Weights of a small transformer language model.
Size: 16 layers, width 384, 4 heads of 128, MLP 1920 squared ReLU, 49.8M parameters.
Architecture: rotary positions, no biases in attention or MLP, untied embeddings, attention and MLP in parallel.
Training: a variant of SOAP for these matrices, 344M tokens.
Each number is 500 + 25 x the weight over its row's rms, rounded and kept within 0 to 999. Layers, rows and columns count from 0. Numbers have three digits each. The size before them is the row's rms in percent of the matrix's.

# v: layer 9 attention value, 512x384, rms 0.0492, rows 387-455, columns 192-287
# o: layer 9 attention output (transposed), 512x384, rms 0.0768, rows 387-455, columns 192-287
v387 107:495508543543511509503467501516498475492516507473503502475481494484513492502490501479516465503494517527517488501520521473475500490525486514563534519521520509525517517487490474510499475508510460472488469502541536508460502482492519526509520502461588513454471495513521493502512503533518495516
o387 101:454469479496521484502496520458487523533528471457534499528486511486510500496519473503502537497532471473439494495462526520487472523504531437513511507454520504497476495528492513526501480525531476528495459461533533463500504506466517511506483462476476506533515479484470470501477526464524511499
v388 122:472501465522517486472527536505515519495500509532513512519502497481501508499498484483536515471535547524470547500510552457494499511471474471486526530493482512514492517503465479472517451531550493505508538514515476526519486511446519538474523484482494512481496489506501533528502475485504482453
o388 122:493491510480480498507518453499478512529539519468484475512517466513491497481479466503452502539487503503531480517505482509467487488494502497518461467487502516471516519492509495530553467495484534497524479459515520491511501485537508487506518519486501565539527457561514441522514495503512499475
v389 116:507505497487475512474509518491500505488530509529538485502508475516517474473457522474507507532475517462495465480487501519485495574470478499520488467477475505508506496508502503467474466535502545475463500497450464496476511532515496527525501475484505519484479509494502540472475525481482496473
o389 118:495537492490496540501526453486497502483488567506432512481515521504486491496488518485460467498511501477559531465509549512563500511569520494539494522533499496478494497468527461486510488523506465500484487549476462479504491538510470515500482484488486465552502504474469480531492466537470510483
v390 110:515516462476492540529489497515521523458518499544507516530535526513488551499515493464478483484550489464508519493482512458493524452491473513491519495518508503520509490509508496482497453504493457492519490497492480493516491467497486490510490517507459542522509522473493498465475471480500500545
o390 108:505505513532491495465518465442491499531539518521464483487458494531479503436485525492453495509519493490510507546506510435499506516499498549486463481530509535481480498498488490505493498497515527458503459498485463513499520488473513489485524502447478556474521494514506495568493472531474511509
v391 113:508539526486527517553461496497523495479476541466536507475508525479497530501512525512480500454526509491495536478521527490489499510510558473486545469502472512480493510542521497550472500532526484465529495487543492456485543501539512467487499489484501463484515475488522503506489487488484508501
o391 115:491525430492508522515534485513495495553452513523564493482506466518517481501514493513502543532492501536518512472515475468465508515484503489471502475525460483517495505510516509470507471497526469486501477488521519533497503490493501479506487468497512521511533493527488487481490493528510519565
v392 111:461464515480507527512436488483512479479510459482505503519492526505516495490519527517484507484488475476516503498525533509485498530501509497501459515481517511506473510521536474538490525494480479505490464488469512453495523482498522516505511504481496498498477506482527514481509512487510470515
o392 111:511513456474482509505512500509467491491472515503495540510493486481487468484532511496516489510490473511507461505501516503541469495483468487502514449497461525504495512480490528461432527501518510495553511493476481490505466483477522503518498507484515463468463466501516504463508511502472484478
v393 113:505511466485470489523520484498474512524493522533506460496528538465527508505523457482484544488528526508480545496473511491508488431491504521465514519485489512510518479496498491464492521475479479513479451531526511548530505538478521540559484485505482508495442505470520528459463538506525471519
o393 111:504479476492514456495492501473486491500514531455494515492486508515463473487507530472494500545526537522485506495517487488510488530505470516529496459509540506495552532458512514488437499472526523485494522517480514489499490513472450530487483488468494491468514503496509475532463477532502516525
v394 112:493484515537502482474464496517466483449483527485496499495480519521480481504503496484506496530463491472522457505478495522484474470495509516456508496481455457515549485508489463538537545508538521469527457474492506476482494532541511460526483523520526452507446526519486541497513526495466522532
o394 106:518511453508447521518519562545505515504476454487489504530465554508504532492512509497558492440474502471491519476491507485502485460553468512478519517447506507511522506493544511481468489479491478521538484554470487521469527519445526559486484466525465486491511524477491505469503449492541496478
v395 110:509506532509519498499489485517507507524475492530560478504471466514494500552453493511519501506455468527483517541499518524475504483523482503478528477501505501508502470538493476525457505480483512499462471503477503482505512501491467525525487515489486539472514480517515476438525507480463496464
o395 109:489521449476470457524492485523518473483463544503481481508510522493505517508494506533474515505507522450508535477501492536505525493478516493493524567545503479519486524499516520497495514525484470455522518484512506492523488489493543506479456538511504474560506512501517502480492483526496528535
v396 118:475527547483482514435516515473478465523545505508474469508471490561505486471471480533471513515516484514496482508502527456469471539490485512547502501483510494490517525473496512472491505516538523501502533522495510507495484554485457488477532542482515501518493537503477539500507455479495529554
o396 119:463558532490554507510543532475484493508507511487533504539509486477529505521533528453486483489516497486523498492498540550569500475548501507491501506520507525476478474515539505546518514505510504494448529515498526504522495481547513497514498509485533464532516500508526470501551522536498474437
v397 108:492503497512523507501544528492499492531490523482483447512490499510508542521467486464480502479523510520522532509477451526476530527507495510514548480542509500521493467534508468514468475496506494486448474502510515508537467477522491442522542480487524493525491507472529488503485519524488486492
o397 111:512477511485487525539482484462500538503504482513528470465532521531530488460490443493472534521473504495475533492471521492540540529487532474497502498574450498516474510495482530519546496506496495465522484483501474510444501499499521529484549495455500492530499474546517481542514511500541489534
v398 109:500451471465521475464532483503533478465528509477457448497521493464521507469501479496506515531542494476534509450471430522482496490504533520491520544498493464496491480513497483495482509502505503514508457471537451501541531493512525518471483519511470464526514475502464508502503566512503486480
o398 107:560492496492535508523492489488469496496496472494473527498526547489510516543543486479488481531512515493491478514547523499482510510533458495482525483487555473514506488451507469467526482458526486532468498524463465495476532526501443513530510461513490528495482480461473441479486475478517531513
v399 123:492496503520526504496528500493512477458524501486475458541484522555493484455511527498518503499441484485478504551482516492480489504551524522495521489495484452531498486506521458452536519507520495514504493487529500537504496467500455480521485539547461513493449515462471525476509519470534492481
o399 123:536516511537496462474494521485452451496514469509480528495502490496522464464430485535451438496520469468464522493479514513500482483509489521519532517508520504477502481495478483514529489472500492486487510540475548519517490500491539536499481531501520481526512499452523461502530479510481486480
v400 114:486461483471477479522534496485495465506490472496480460501560467534520498505454503499469484518494538464498516503525469491523488478515500483495461487464539512504461505449506513488483527560468512502476500499453489512514484518485478488495542471533505466555465511500518522506478542517493521488
o400 116:516547516525479498518501498486498503464496533454520511466513537452466465522524503513528482507495509520559467526499491522521539537541480466448502529525519468508510555532475514504551491459501509515471535480495502511484495472506470531496494515501522526510541507486494517497504474505495522481
v401 107:487499503508432502507487479514491487459494514456504493524542505469500497491485532479503494516490536516496500506471512549540512538477514449515506517495503482482500513511460519496511517525538471554504508487534485559490473504501503521511518448498493481525507522546444493500505527504492471478
o401 108:478518510522510481520500459502468501501503533468518462495527527498458467524487528515493449492518524458482519517524544483466510500511505480520458456443532520477494470425466472497501480508501537501457503513463515498514506508527452499545487449555510510479508472468492521481525481518462524481
v402 111:522526492515528516494522493508470455499504565462489522559495471535486494520481491483453519526514479466498474523532464491466484565485481483514490492506516467475502527493519472482508493499575513522511514485464506520468469518523483481501479465535535523507498497482546532524515503450482515497
o402 119:528518546463475533477499491512512511507489510471499472487554452521524521479488517498526475501482506538484478500466509483533524509522497482510500497481457521523522516477493537499463497509515515475506492511469509574490488509555487529528519483529535458556522501487502514474543496549523484462
v403 121:494474507474511509514485523495522470526517517549536452501448482531462469503464477535534530507504480463516510509501527444469482478494510482476538473468505511503506479494532526488522503528512484528539500469483508519471511524510464512487510538525524536495486499482528529480477503491484532475
o403 120:488449464500476478485472508484480511488503508434455533533544446435519520498471509507508453517478493486491493465497496500522487501525542557518532546466513550480492496498508493472547481506479528520524484538513498475539496449517501551502480519501510489511536507452551433514567498521482468482
v404 113:554511477490506474516474521530495492497458501513480541474510449458494500506473523509448509490528512520508468469494520535503498521471469476524496528521508527462523445476515515489486516486532525478500510488474523500464484501498504533523539514504511452498539512527505484533511499477484499537
o404 116:478530509466517532487484517482487505512512505457547488519486469521521502533517510447519519505504484527517482515526486505495534474482517506504506449491512514520439522480496522508453537514502511498486481518481531524488510503497458505480562501521510496523482489518530583485496487522518504485
v405 121:537486527494459505473440512508462508515487512515502514467481521497514521534478489487525491528505507496415498477515494473515481483491454503508493459451483481498485480522522491467517509515538487504520526493501518528515553517520533480485486509511502449516493527507538533485504487490457460480
o405 118:478490509482491534512502514479527502506494510499493501532496499514491478509551535487494449505478542496549483494482503503512498508505473499498514493489513501501451553463526482479538518490516477533501499531491504519526469516491445509501493484482502484501515490501477487453583465525502538506
v406 109:517502509498517511496502506519509518530511531499512530516515461511448478512463485500494486494517500515496501509497494495509451489513528510475523509550458452516507494499492476515461493498556472488530552505510474506503466487522456454521490467468517490450493469474529536528489456515509481525
o406 111:531489519493507510510525489520496497493543458518498454472501482513528503497492470496496541533490520478453532455514556496532536503496470479483507485538475505492528521549540509481516490510518471491504471480557500532477516525487527493479538542512522475552535514520516494507491525518526519505
v407 108:503526480509505516489552509473489484554489506493458568501459509476503460516478505513449500491486516502547513480518472483472475505507549567442506517498462483486533540513477481522477486498497522451491460482500517506487503494571520468455492476474500452527512503470520520493490519530480502512
o407 109:520500520473493500521501527531509531507447519491525530537483517533515538495493560493521526509498482525512513509516496484520516506518512502488475509520439506480518525535554485480537499505517464479491483517500510471465518537491507467513486478433492535532469506515498470536437515458555527472
v408 114:504476532477511516539484460475502513465462535460463549493486535492525498513481506526510452510516533468485446531507558492534450477485496515457528528479511519518498504508463500486457511499505451513532473503525532534472535467508488475503496512480508456508494434518497486535467435500511501464
o408 117:493495522466514494546497484525478451490476455473548503500515469475492486520487561526514465476491513486486490478521516512440522527451511496501512463465486515460475476463499485511485496465502531526501500483499505493515477519527488522495501487550496537521519512511511492464475530488484529531
v409 116:512489499471478490510459526498470556463495462524491480497495476480566515515497511560491494514499503550487468445492505524519511511472499486547517489464491497463506499487478504525525513448478563505518498505493524516471504507491514507525507538519530476479523525521492480470490495460496493494
o409 114:483499468505515490451508558509496486499477516487512528513527512530475489496536476506495493429459488510582486523483465502466497494490491517520510528483548470536436484470471472505490505508530531538500507568470515498522527486499465482490510460480495527443501505521487541490534461541446488499
v410 114:526463505533502522518515464543493475516497497514508470501526483498451535489460506469481548482484510487470550497488444493505464523514540534461516470468485473502507473512496468471438471504495521467464532509483494482539479461536491480493492458499479499490481481550502537479509529492520473469
o410 111:530485514506520517550468499484517516530493484535494498492458567518531493510494495513517518530485513491484531472449534549539507483521490488473552512546474533495475513523535537524553511488549486494466476516445524493463539529476489516478507498459529475582532475453494503502479472524541494535
v411 112:462495476509551457519519502484467527458514451468489468493479470481494481487538489509477487474501550460505480488516476502462531489495489517503525505483468453506528512494503503524489481523453502466499495513493469523517525505520477474459483478485562504490471484513490453541478471525496521478
o411 109:532460518485521468532485517477521527484513482533480487518457559520501562483495430511478546491512477486432489513510498520467486489519535517505533531505475520490538508542509489496504522472543513503502468488485510530499491490539508516515517502477496468519504501492513489484444493500545476494
v412 109:510489493490529485542523498500509522520519505476451517513525472517497547525511437458460541485487517453523497501477483535511532495516488465512540462508501470473482502517508514489492519553455450504505509507494529476524488468528489468461496500507527544533486461504531498536510490498442530451
o412 114:515524531505502558471495517453575510483500503520537517482444480538538527466505479524497540493518461514484507516524463501493525533452482532506483505521449549550488476538539539550539513505517507478491495484511477555463485493544509501502522512527527496563547495495525495486456557488549494530
v413 115:517477527520514457522504505551528547476539475489527476503500516504482545455502509499493474498481469477465518551502490519497498496458503492470498532495463478521519503511496503515518511546477486425455473519524515507537537470521498473565513477484521496437482503520477475511472519461533467523
o413 115:501527464526512525510475485424501487520482447586486497468470507507495516480484521532456555479491526501463522493487505443486503503504517518535503490507513447495500489527522556503477488547506490509469506489494552525509469493497492533454500470529483535514485513462512498520497486540521519491
v414 112:448506508523544524497526486512474520539511509497489482530492503488473494464523552550511480479495513459502528471518514472515470488480525509496509528500520482483512537538472479499468486485457437563481531485537471510498516514480515490501483512470517510460506497501520507509481476512469465424
o414 107:498485511485526463497495484508514482474483521514519529484530519465541506552466495492487492510472470510457527496506488481532519502466507492494490484492494477481511479467473492477569489471448552493490479438521488519521493519528469496538489499500500486519469528547510420492523515499503508527
v415 119:475503533520501517519478489491487518529529500503516527516462501503476512483481502537495481512542485497484478472542491451504501520472476495512472489481489537439519523517430494486501452448518511516525499514498508498482518493500482481512485507535515468472516499512471547494515463501483497489
o415 114:512523519482524460488526533495516498494484466519518491499495496517514499579518476470460522476467465498548506488487518512504497475487560499470499495452525477498479522517518495519496492538491503517488546474513510497507508462508499486528471481464493521506484487533535509505586562531551512482
v416 123:523498462481470520438470487458459479486522532501455463490488521533528554502503482542457523524527510508456487478515473553518481543509547463520472498505520511505472476490485500513512504507533523513499457537502484479451503525509520472458495509526536446531518509515516499489485467469504500532
o416 123:480511516492512535517535488492494495483493521527542481492510511522513478512469483512550496456534508528514483503461489484483541506509474490469515510503506464541500512502492481545525500548500481495449538466481482506499521536522479496513559505483539486531467477499488487490495512503495472498
v417 112:493460497562473525492486518504497473563518494471540483455539486500474547488491529524506491488524514524465532479501465528510522482485486545483487525479486507484481505463482469524513518504493476526490539530486496520485480497500478533499514508467508474528528513533523526504487524524501477521
o417 100:520514516510503476473489545463484505457529479513518485527483524470511478535477519490528500487509501541517476520493503498542481502521511526489506481520516535527484499506505481504510473491468539504507526502495463469471494510481514469476489527509518505460452499490495471557515540496470491472
v418 109:456497485536485477464464502542503514469533489513517497507511443526501501516485553490503532508482494502532470501491494487460480479511543529484437516545492496505530529494501495517461465503489525516466507465512491488478531478476516489491493535510571492499528537441496498501531522502496473467
o418 112:491498484500519496433486511452503458484490539537459535503489553499496505513481501500504488490525484473518515490485526518533478460502472514513498530483553484468511480507513447466512510526488521531479473531459472513455521475472492490534496481449449444511441537511506477533485510475466498480
v419 114:484525523566532475488506498474500513483468486542511502523502496501538470536487539503477436481483489495463471478509501496483475506534506482537475485517495494486459510493536456482492491508512512478515533474481507455481525533482500487473480526511497466531507490457462511487499453423490468513
o419 115:485515487452505499495503496476507457498517493522502519494524507495468519520516515563488490501509520456538537510494517485516466514497492509474546525549519465470509500494474499505512454502444486490466490520527490570513530507504507479504508540472449512529481538554483508507518501470478494501
v420 110:499503508509492491526508514488528496536459516485505539449487510460450538520480545498545496451499531526521492490538515502472514485520496552560537459515487535517497489481545499529540505516478509522518515501513529470447503445494455503501502498455504513514480488549518467491504462479547506463
o420 112:485508498497518492470450515525500541515506507535516498515478446500503489511502469534459509525502445478490530482506517469514480495479562508511528486510529512445459513552498451453460447505493490495503448513528464522518489485477517458480480497483485500492480527530462482538504515458461476545
v421 112:523495483515495478507541508494483501486500493493507475497516488513498531523508500473453485538522505496471577521498475547524504505504458471543490494491462471453470485468477490528511501534492490460496449517499477505507490455490514465496509498535488515510474483545517472491505512473505526434
o421 110:532520528512506510493460502473511501496510509486493537502528552485489532483509515510501531489489521501505428577484471464496503531497478534504489509513515469535482530530504478495513472500515517487483498520473520535499513509485468528487491505517511535518501471507459478501490483485537477500
v422 108:472501512523532510496524501492478496545510492475548473511486467491505543505526515485495478443488526503485512494491515487530509485501495516430474491527477472551526526521512500529471556526511463485504513525499474489511492515509509469468514507507477505492526469503485495514508489550465466443
o422 105:511496508470486502541519471496533473486467512508520475509485561503520509506482541500516517497500523495450527456551517520475551528502495517485499567544436468508493523525503516499525495478479493468508519448535477504507534510499539482487515522488450499521477492508530481499500543499545525531
v423 114:496515548495520541519518519489486520491488512519449503516471503516485476504541493490475511505473481470530497528507498495441494500506548474471489451471493526493516545478475481545473538488496469451509508483498543467502501483511488470480501514508531484522448511515454491464513515503502527561
o423 114:509514478503470453489525555554510533502522471463484472529517492533479534495494509529499527460522491524523526499486502494520490521502491501504513525494489446476487466575547511478553510492520483491484496483533528495502519507509526546481426454518489538490501531497506534482491503443527479472
v424 112:538505498526537502543463517455510485514498555476526539449493522512507511537503474465471507495528477542501481511490496494501527516471475519498504507497530554518499469500526514557479427487513521462520483523467513468467518505520532503520517483488549520492526511478518492487519478475501487504
o424 114:492470456476459505511490530500506555526469524470519476567499466503513534490493527498501549496500536515505496501495492483511521492534515514492491495512484522528531510555520537487460495519504498459530471478503507466495475485495510505516521505450471534497476482528533525499499519475490469538
v425 111:490516446509519487487522527560518469478471494488490497463491486502494537497519494523528480520507494517498503473541507465471554501492451490534490473486481511498484482482490486500535463545527524519491461491444509530471525479538493486491522516521549509474525522535502472498482542504483535506
o425 116:483490481504448492495508523484475537493521453499456486527524475511505476496507466451452506497505481494537473453487500543490485481531532533464507500536517477564470547474510501529527489492501496506470548521538499466488480466505538518486491513464500511502508465492463488490525475499491459481
v426 123:531511541527502500532469540531529490518481537485496477492523492538501474470563504453446506532517457472486508480539465486458538479521506458509515516490470504476481487525481434514463465492496498522507487535539487455513474510502506508511534499513474501506477466486492533505530512513526457513
o426 123:500532479515477494498515514480514500508523496490572489492469536524513503533489495522509517522530507569515485476472506478532478527461510486492522456471472493537513494535480517481489511520495484533484504456503487516490477448477504516509527493485470519478496454467500467502518504508542532489
v427 110:542484476502514479517502514476494530513482463470443517488526468457451505468527513504517496501538505492476485446514506548517519502509519505523515548536488456504473493490523465500518450470520522500504478513490513524521538483493511511479468510455537528497500485508459481500481491480543534480
o427 110:511473508516526535520494524480529527496537466547523525513466515524515536457480489499501531537488487494439517516468481455482496501520508499522534480535500498541499479534470495475461461505496471543492476487527502487482495526523445471503524506519499506508503522531446523498481496448486492545
v428 106:480494513457557508501490490501462527498483482485537493504546507534516464475505479492449504488517483509493505467518465430511495542484527471500534506473522469503493484485526474501503524481514514499528537477487492506547492525529492523533510472498489524499481496477519455534457537472471524531
o428 105:515467486464472496496521489521517470502512498511476458463476505526522537481537457485474522503480485471507496464523482505477507517547478468505525500548491523516502513501487522472510499479496482461490479492526482496488525524526541507510486532513481489544549502491513496504482458523491484521
v429 114:503502480512485512484535543464517528462486468489513501535495507516503526477528477517548496457500539527479487446517521497515484500546485513549516457494475491487553532460550540487451506475518508507483502503522493500490491493448500513526485530504498518503467489487521531528518504504508549470
o429 112:481516514490528488461513503534509493523491531498543527501480468501520495538481479504497483495513509522564496506509449512474522498506515489493475530536540511481477498486500453517457503490436491528515497505506500542466515498489451474496485491461490488469523526518468501495505506538499486539
v430 124:538472534517519521506450500487491513535492512503533488453471519492508477496500473474492518490506473482513504490525509523492497469479488488537481480485513482493464475517526494564520531500484517441513457498484540469518551502515506516543512504481501476491509529529500485462512532500496497527
o430 127:522535451513469530504531531513493510498498525469485496525469527486468512471521508484509514465487522515533479506477470492522480505497502535505560513524500490528505508515488527468490520496514497520521513490512498456533486514440502517489479484499493545460490469459489535492496445483505497530
v431 109:474524498478479512487471525513543500494492490509509522516466494532480459502480497516489536529466439513513448502474465530500506506527514552483495514493483532477503491487483465530526522457516469517504461457484516495491536508517496486481458500512496477519529478470494491476500466521517513530
o431 108:529494506503528473491511498545497502453488488483498509519573504470493493499515463499480497493504447516511509540528476478550505483481520493512530496491473494513528475476502447443452501468469525486543499549498449497502539538498489486506466527542482462516458511492548547525516534504437473490
v432 116:490485528510499532504516523515520499526514507478506547500448515477528493501497473520540505519487476489532471483469514453445486474513494537508470513530523513509512522470503470535508494459520473526497458465491550485488540497481514478496479518505538506556525523510488489509549493507502512527
o432 114:483515509471530428503507489533480530489470484441505482511513533474471512503524476466471515516500522520548479512488505539511515510487510481496526497455505467525504571480507492461493523467481515490489519446538501476469520514529500484500525534510481524485486478528507508472498551446518522513
v433 119:554500457471509506478541512497500496501517475557472474532486498474510481529518509520535493552458499492480499533510490514509535531492486482508494442482512534485508468462518460471547501512499509433519481482509522555531527472524512492475489529513507511515487513459490501444494538508516540501
o433 112:539453506494487537501474510485508501493559480473471542527524463484471525435442535503515491488483494483488508538499490489479445508497498526537477530486490476499494497506477493481491493504508522498477502539502498485508534503478490544457511530497501526432503527493478548530515474466487464451
v434 106:465536510491501525487495490507502547497513514477503472493511496481501500492445512518486473495542505501514533513501501479501493457492520526489527493523490445481521503501506455471464454504522501452436467524516504486548496513537486436516462488473529533455454480475531567520440457520515488527
o434 108:508464516503508500471495513501474511515529491547451517481454480560537509488492522512474544498522516517475507515493475449559501506507485516517500514549477524462522494545519524516512477460494478493501481534489492550462480491479508511512493510478519478524474539524494450527465528500475498505
v435 110:471513448513488502520543506479503474443524494457481495540504486545495494441515505476494493499493478473469528526517458512487476523500506473489482535505509465522500530528459503466518505527535542516484545468488439565525477487542504530479522499548474515507513530478466531536483537505536503458
o435 115:513521519502520472528502462471481462500472460512486491504525527457474481494456537479541441501502511499480493493501547532441512477562493445456463460478507483504513492490485483528509459519478453514460528515491536497523506482531508497516500439526500501501522463458485482454521448519488524467
v436 103:534483523502497475465469513517465514509494502491533489464516528501542510539524458465512523532485504456476497491521483523476511474499468501493511480482474510469492466477549486534508503520530494454490499520496477471526517488529484515465503502524518487479508494557510527449494540506508532499
o436 101:481521457517451526505517510519534466478565469490426517565464457471506548471520522481510503469520534512509477499502479500530475495510492534530532478484484539550482521526513489481489520509501466501568511546504511509495486471485483516488473526500490507530516489467489463519507487504492486508
v437 110:487469422489513485510517557556498461474478491500539508470499477494509445526528525496522496499474520505497524523501500497473517531506475539520507472497487498479484456456503490487500500514507525480477467512515527497506495504502478494489515518486505481478515498505557460515504491506512499547
o437 105:532505492524487465481475513515486530526563485450489543494490490536511500517502459539511531541520439528481474522501477531488495498501505476551527494493480511509509521514515467499512519510457504469514487515519473492507526504511535537498515558500494497524457533497507498484461503494475469472
v438 106:479515492479531511480539503454524471528521449499509483507511540499498466484489537533543464493527502482514523507497497485516484510491510509510490492481496512474522508460524478456500528476529521475497495497540516530523532510497481564494492549470491447481518502501496566453514548489504527544
o438 107:515482481526522500471445513516468492497495502521488550505479512511503528467475523533497460497499501504497480544492483486537461500566511512538517480482554466468534481511521490484468485531500489510496485518513524505506515523466475500522477481502481508510456548441502482500517464497479474500
v439 111:500535475521452486506454479536462508475518480527500542503495469503474519463484529537511493520528503476477535524476516488495494511486521525488480507481499528462534500534464507439495510506536496490475470527509457513475482461489501511547478520512567545455468560516485536525519475520518508472
o439 108:462489494541518483471522517494515500518520500522471497527442493535547479541470559482516486467510514511498486488522508514516500446496495497530474524467571480502505509509492451509490487547432549510498463516484554526507480518502498502497496464477469504479484502465519507484547480517481479470
v440 115:510474514544452516510479520512487537544500495488522528523508488493508474486502491493522527455446504478539503490493513488454518470480531506474471506472507522498467471495537500505462480490523458459467501504510485552510472477519531492515539532474490512494471528441482464520479511546533519537
o440 119:476519493463490485522496457457502502472465523464511484491476533444526475516446511482505481535531498470477479535504550524577505468455504498520527535502501487488503523496491526482531542537507507482495504502476514487485516506504466501496484491519484480493486496512495475518438500495546530486
v441 109:455456523499507508514525530489527492482531502520516454506477533479505497493486472524557551501453456509502476495506491514508511512505552510458487510486522511534513517514513485488506572531461490514507559462495476513456529480492511500487513502513445464500520522506519505465463564516532502533
o441 118:549496480484510519494438494505451494494493480495457533445553464448487482483505504517495457495485501564533509484498520492519469513513477536519504493462511485461524465460514468455499501479523503520532512545500503484533487493490509503458515456542504500462497532477516475535506478519482505509
v442 109:462480492496505527507478515514511498508514521513579464503519501521500504497471504513537491511529491533507530497513533482504504512495521492474476477520510516500504507545465499517426493528486489525499430496532487490513469504547488497521497508500500494489477499456514523491483507530501512463
o442 107:507539495507478470509510474515477488511515535499477493490537481504506484526490528519514476474512557478492523458515512489473515535547467498484536524503460481482544502485483468487551487454506487491504527500558471508497497457488508517501506499488499513481537518485504457530516492500502482517
v443 109:502526480500490473506464503462511521532463533497490488525453494499488482486514478486531456508491495495531484498493501493472479457513495526490508478509545501500516506511516491510459502481482458480501493505490520535467500509518503468519501464530528445535507512478488501483479529515505513470
o443 105:490509492537497470513549491474488563499544456488504495508554522509525515525509552485480519446526531533503534532499498501525525528483539512491503535500501503507493526487468500464500508472502493472466500496538516498515504518491503544464443516462472540476479517573520518530495519476494475519
v444 119:523472540502459475486454452541509507492540479520497506507490454518481518504561485467503478513474522435474483518489500527516515511489521506487463496486512472513544551468539506560482442529506509454465502500501534502473501512522520447504523489485503475524480481539500498492514530513468463478
o444 121:469577487522516556495544559466542513460466481501479519501479574517503520478535489523501538429467472516474506526484485518484499499508491515516498522521462497522466513545500501497529532537506470526513516451464451523477533503509502520469491513457469485495503483486467499510472497475504532493
v445 116:502440493518511486502477516462524532492514534532507511538518511494482509510496522479510473541483495454488509533499501508490480445494513514494503482482494498508477464463470489494489452496484521484497524496491505496488552509507491484458468533472439451492478464503457528516508463446494479512
o445 115:514520521508540531524459521484483512517464447528488491478476539510518501521482556524512486500524488485486519517486507462546515505494480554500493467479490521473484452507541501486499501501506542527483521535474512540583483492512476541516476545500528505488464532513511483476489481479479505476
v446 123:478496514511524453473494505473499493496513485531515458494493476561542486508467474512458521486465457471516469501469471495502519499460484481481518504458458486495500504516486524503501543527492531479473516456520468531584477515496494491503493534535501559496484503518509489469515523536476481440
o446 119:539490463463476507509462488491484516451486492488471479492535509491503513488562444502543502517520522479501522489498490504479488538488523485504537513479453480528480506491518496550527506496474465480525538547495522514509447486557520505531487512542502510524505459472536461458485496485521493515
v447 118:497490537471549478504511512528480504500519538514482487521458506512517481498490526547449495508545466507490458519547478500501515579476516487537497498528491544513495520460505477519501508520521480511500533462435484497517500523497485503488459542510489524463501493460521525538506463438479528533
o447 115:539488500434509539517525488492508519483518470513499477500502488529511511491499445504490500519502485453487487483512543512512504503514472515496529520512489471512523492521479495483494471529486521504543527530544463502508543511522523495509496500493483462508482484492532471514511512487498505480
v448 106:520548505473470532468494506514502476488514506510451520531484488472501475512520536510521499495446522498516477526484505526518484502517516458521452477480490513511516526470552541522513514495490516491512547488541519540450505542473504509501496495506500482539507527490483518512506495530487516527
o448 109:439528523501530539490526520526513521519477531490536519489533488493457494516493529477501490484490496527535502500483509465490475467502481533524455475434512469461486479528498485493537492520523484517470508520477517491500498504482485503521491449484490509420520516494463573484554509468488523460
v449 115:496488492490535517501499500497452479466524506513498510515520567491524501468524484514507527461510482518484477473514508510548478520525518511508503518529513498537535498516536509512517566500478517511514520497490496477503479517505526528475486501514458502528482486468535484494493504513525467507
o449 120:551490512480492496517500462534500487537497534487531529525458455517494477482484500496535474529468529514474511521489517547495511512544484492492483466544500503468512460480461505484488504466508496490504458476515494488508555524485490485489508472475478461463506510487500516530513502513499477492
v450 112:512499524498525488508522530562537489551538510490529544522484513528470447511452549495488495504500517498537538513495521478494502515510517496503511499537510500515501510520455490494518523530530479510502520473506498484519474501527469507501529512515517528451551527479500491503510499454498458501
o450 108:494500489523480484475483492479479480511524468512460457497479471500538511484476498496502508523487489498441517421511559524557517523490544486502464527499482526511514500529522488490482478501445521472500492485517494507528519511512585491489481539485496495535483510492548505554537501551504491503
v451 113:497515505483533469506528522517501452516479501462485502471519497525539449526525516516473493457485530481498481482534548529529526503489514479507521479504511502521489488491506448493483498509511527499495531482517545445508496502458558502417520548437520479426525505473526487478480486482506495501
o451 113:526482468519523490486496564480503486503517531536512534526490480506472497492495469542482498525514463491494474495492475530530448520504478519527482514527534480510523454550516499521447512483503494528516485512473462519490520520523497492529475471468453532495478529540492508472484495497497496507
v452 107:507550546521497518457463511475488479492481469514476538521519496479521484484492522519503464522492514487499471462484548506481453510485533471506489549471523486508482527518525505503511562494486482480464536493495491536484520512495509505493516525498508438508494514504521473534491501552492512534
o452 112:460499488491517503487514451476468479491527525509519506516525489493502473513508542517531463519501512468462494543495498502535491521514525517552518450521463442452497471449491467466485529495481524501473450514503522503479489526491496468476517485527505482490491523477489494512506495473503511468
v453 116:458477519500508512519526503543483493506524500472553487500491476471527489517520488481527521499481506486498482482522492485510512470484491531431546473492479457515546491495489503515505489482433538532534486539528529485552480496507525526490484506496476519494517490485507482479492513498442501490
o453 114:533499507477503466512451491518508449506428522490508500471484556511522525490474447499493523539513504507469526467510495537434514546495479494491508553504432540531512508494519532477529510456550480490497509451492498486498562480503509529504535534507491447493500492518527515529479509535535556522
v454 114:523479491498471503545484480466487474538477515534558532495515506464511475536511534536483518528494481525477477477498492512538439514459567541502481517460501564496497484507495515485491559480494496479518467486496493499510515455513530468468468482508449481550476523480503459477518540495534509466
o454 112:544468476518502507508484494508511527508451490471497502526532517487476469514520534500528465474483537513523490499527521482494504502510481491484519503485549494493508530462476502456458481486487562476480487574473542484518548555518479480495483478499484535446482497449473555491489481493530485540
v455 106:511515502450496500473494499541467474472451478459473469482470528484480491513495501527509477522527496534500480497525529501491538519475490510512445478507495506500469531470480461457499446453486474474480455509450506525525521505519497514512475484508576494475526490500521516515500519523480524529
o455 108:459467488504505459528561519486529512490500494492512507522489494509499479502534491481463515501463517513491502476486454523503456486497543487487494493494566499546482522502510520508495505507499511553506520497522532457470495474525507484508481512481488463520460474532469503509518515493511533475